From a checkpoint of a small transformer trained on Wikipedia.
Size: width 192, 4 heads of 32, MLP 768 tanh GELU, vocabulary 4096.
Training: a variant of SOAP for these matrices, 149M tokens, 6067 steps.
Each number is 128 + 32 x the weight over its row's rms, rounded and kept within 0 to 255. Layers, rows and columns count from 0. Numbers have three digits each. The size before them is the row's rms in percent of the matrix's.

# layer 2 attention query, 128x192, rms 0.0444, rows 107-121, columns 0-191
134:150132112111163113103133164071153131162111120190155072155129104146136114064103142088153105202157118114164103137178134101142174173117129087103102128127098115088096093179097143122087086138124118095085149106187171061115132131150188149078172099132103150132120127125097107123058111117144097152127153091079135072073103143075153112084104093152139141118071151134156119228170170186110145077156120143169180131130164108135121082141182180137111095105176135123158167109080172178123131174173154101105121195169156147123130175153135094186112146138090114166165109093107128163148114101131123137
140:145079095150143083137118162134130201123133124062162131176165106087182168142117127123141140182109107111176155158078082168137114080089107120098056135177153095222140109118142211132090086115097108144157124159181121071099133187113123141144149087110116092119120113106159154138111134109106088213112092150130183201163134108159115173113117112097136220133105136082116122156103114057131132126173112127119063110164134097103127117133156139167140107148151184106121094088117107154096124086077133171116146119146116159099158145140140146116128124157132103140174140110087172115124064129071115075
129:140146125135131137139163153129123203161164115123088180140117155064121151111125070128184163114153131108122151174170144096126143127110149093169123089119158159141133124080189195182096109116155179103132141170164127105118209109113154159146134148134120054091120190149188141165141151134117122164106157118094125160186147159133168121116131172142146177093124117090100080186137096104100146142135121150127127114106179098086139096128108121083156111147099166090139083065088147182170095108169078137114088082141133106147095110159143050117158130192129100100102166189106131084086044088112095104
120:127170142112119131165075143159083083142094128112072117126063112143083162152154094114097126150080087155133143130129098192134178127091143133159140168141078106133191127204169102077084163090161125094139153115149126164173144121136071129112136126124120119197145105155212118138093124114059122121133145123122116043107149144127100128074160172124144122095116151098150143140184071108128066106152122113084101093068095114096129140137106101183087149137130078153124191162125128073096131192156145087156093150106154067101110144086114131082140156147149113152113152117155097082186132143115053088
114:136130087093144130116094114129204131076132179087106095162129102200132107088105090142069131095158147209166117129148131148111195139132089083099115083160162111115125091173087103133073161124119148140080112113136148156160162190144169156128105115144129092165141174112184155151166103143125133166155154111154129169147139158158075126164131064143093117167121091065120134136129129088096156144130145127160120057071078114095056159146082163190176148162101151151090119151151159128141111138079151145133119097135095155181105103157112216150142071166103149143078152146111134149112102131116192091
128:170110134133134097116152103119137181104111101060123151168134110181095099094143159120080104101100174140118109125028141148106139078184115125132090121194093126194083099105128181150141130128102148135137169136161161099088118193143105123188083091092109149182147132153128190133132160063087132133150095111082044156159207090139101177122135115160146225145158156162167126103089109109154145143119101125109075160123157122095122167132134120138165099145101139149116163114162058122117146163098064118132122143111108156146115144102120194165162122158115079144139145073099111150098171142147097102
113:189153149114132133115123047170130059092082096107106139096067108140124089129120224139148137150125166111123130114127140115133109192123188188093107131127122190166054153110092126144142153103121120150162119172130134149104108099071107128109134150131157115126154119161128135139156084146133096123184124110183067159165118119150081135089079114082147111123097120124147087168156098121138162078142139170134139145087124137143126158115136202105152064114174184170124109102147086134162083100166183119101097129189124120094135116100086147133170120131150127163157091117156190124212152168049096175
118:137133087126129111083197124178155159140134064155106071141128105135093101125158147162211170151163139091115074112181069054121104141172074148091079107152113085100131127117126153115140117115128101115152129128176120182167153195130155141142123129192070066160131094066127131190152185129079092166112122115100103190108156132120111141138113151166143109087131097105146173143145144085125106137157123164114133102100098066107149116157134095180122116125093113094156124111154150149124109167089181153165123126168105093111145137136153108103120137109145111178136069015190152088131103101097141088
110:127119175133158160145172107132072116115164141164089119192102141136196122124102111120114129133166157113149118121136136112105104129102195105121113141155153063105173168132138090097104045109225135107133070128219147119163131102183105062126163122091120114162131149097208150135135048192099137099157083140127146140107094129145111098176159078102111071065131104114158103102114093117141150097150114104122137117112160084127156152150082103193104161101151118141136108173098152138124144100093097157030127107170142101136174120063130095106123112072121124124138121171139158136072104122107114100
119:090108105124086143110176132111125126143147130154088093097123175131133145150128076123181177130147131139116151036144124165128160123114093161101162192142194114110185124095103134038195134116182154127184111094099125147083141098076159114124183134199155133119165176159137126102161167132142132023137148166120105126107134123133142117132165146142106139123140174133098106160130077137165113099099106123115091084081104100159133178139090105114156077135112116143099158170079101086096100106094109084084153123101053078161157134158111044082103166109135130106118101153170132105072129085138155156
115:120116098135138128089149172101131079111169167130193186165159033045112159153169120144147157171122113130114127157179070168160137110070142126139049153164130129151085127161153164131111103135124143172166090158156107066148158176136142063104107112134091118144149153075139085109163092191118089129079131145164115177125112169111134111113148082175121112100081118132173107171119108052095080142146126114134140117117072149092131160124178136154138125124076139094096169159190130162158156173126156129137087169163158078108125159148130162096111185116123100130124179138144114119123090080117094070
135:135206145142114166141137073135110141158177172101044200099151182144158123176060116149096177144155086133211130136166154118072112127149145152076186117116117094085111160117110126096125145113128158109104126081112152159119143133108119127080151095160173100112170136121179119128087090119131221081145100143146102125136137166153114113119084160115143128154073082155132122085135089095091119147119140131159118113157142159157088090165089104083170107128067128119124128101146067107131151098113091105095126181090101131083078097160143166164143170153088133055072114159120058109135114150103094092
143:163126095133094094118120154176153163141153128060153071161223117121062089121163141135150073120111143139128114140083105112111086130168108085146128142096100176186148154133120167189163141143157124162113106149150144106067137115123125136189184132118140124128146109122151088117138127088137122198098106137132095135140158119092136138127097139129178163096148130124091128081065067133138147122158160137094065086188102142116072145155203107159139095148185164087114204084150140090192147135087148184151147123124140166063123151117112143156104128172101129160060177102122062130153120186132118163
123:113114177088100144139098105098178128122120111117063112121106084141135158130115069140094148122214088129215135074219135131125148122123145195109157126102125111073113166128168125076119123098104128177090094114120123116117129091105174113122127108201171135146128166129128160108126177106162133110139083107127169123122049134122123197104101139071157141140161122157186130118117118117074148119118146149156125152140146181121182119077120140066115128128097123135144132082127155099117071084212186125138131065100141135136125070115113054120171123124118119087104084159139127153114180157062067149
117:117165174101097210127141114125183130161187145134085145097132128137159104051145100161122122133104087148186136087137123097073114156151143166164194131081144226144171136117124147099122137110137123118115121122056159083124150145143106138131155173123179103124107155132100112094129104159178130144083175086039133091108129048166122157089194066128104068167135114153108099126158118155109108124138116101132095137155103139146124104168116074096108191087099128148110165102125117090169097134199107087143145137101174156189101170102099145142057130099090151109114159150153077130160131132134116114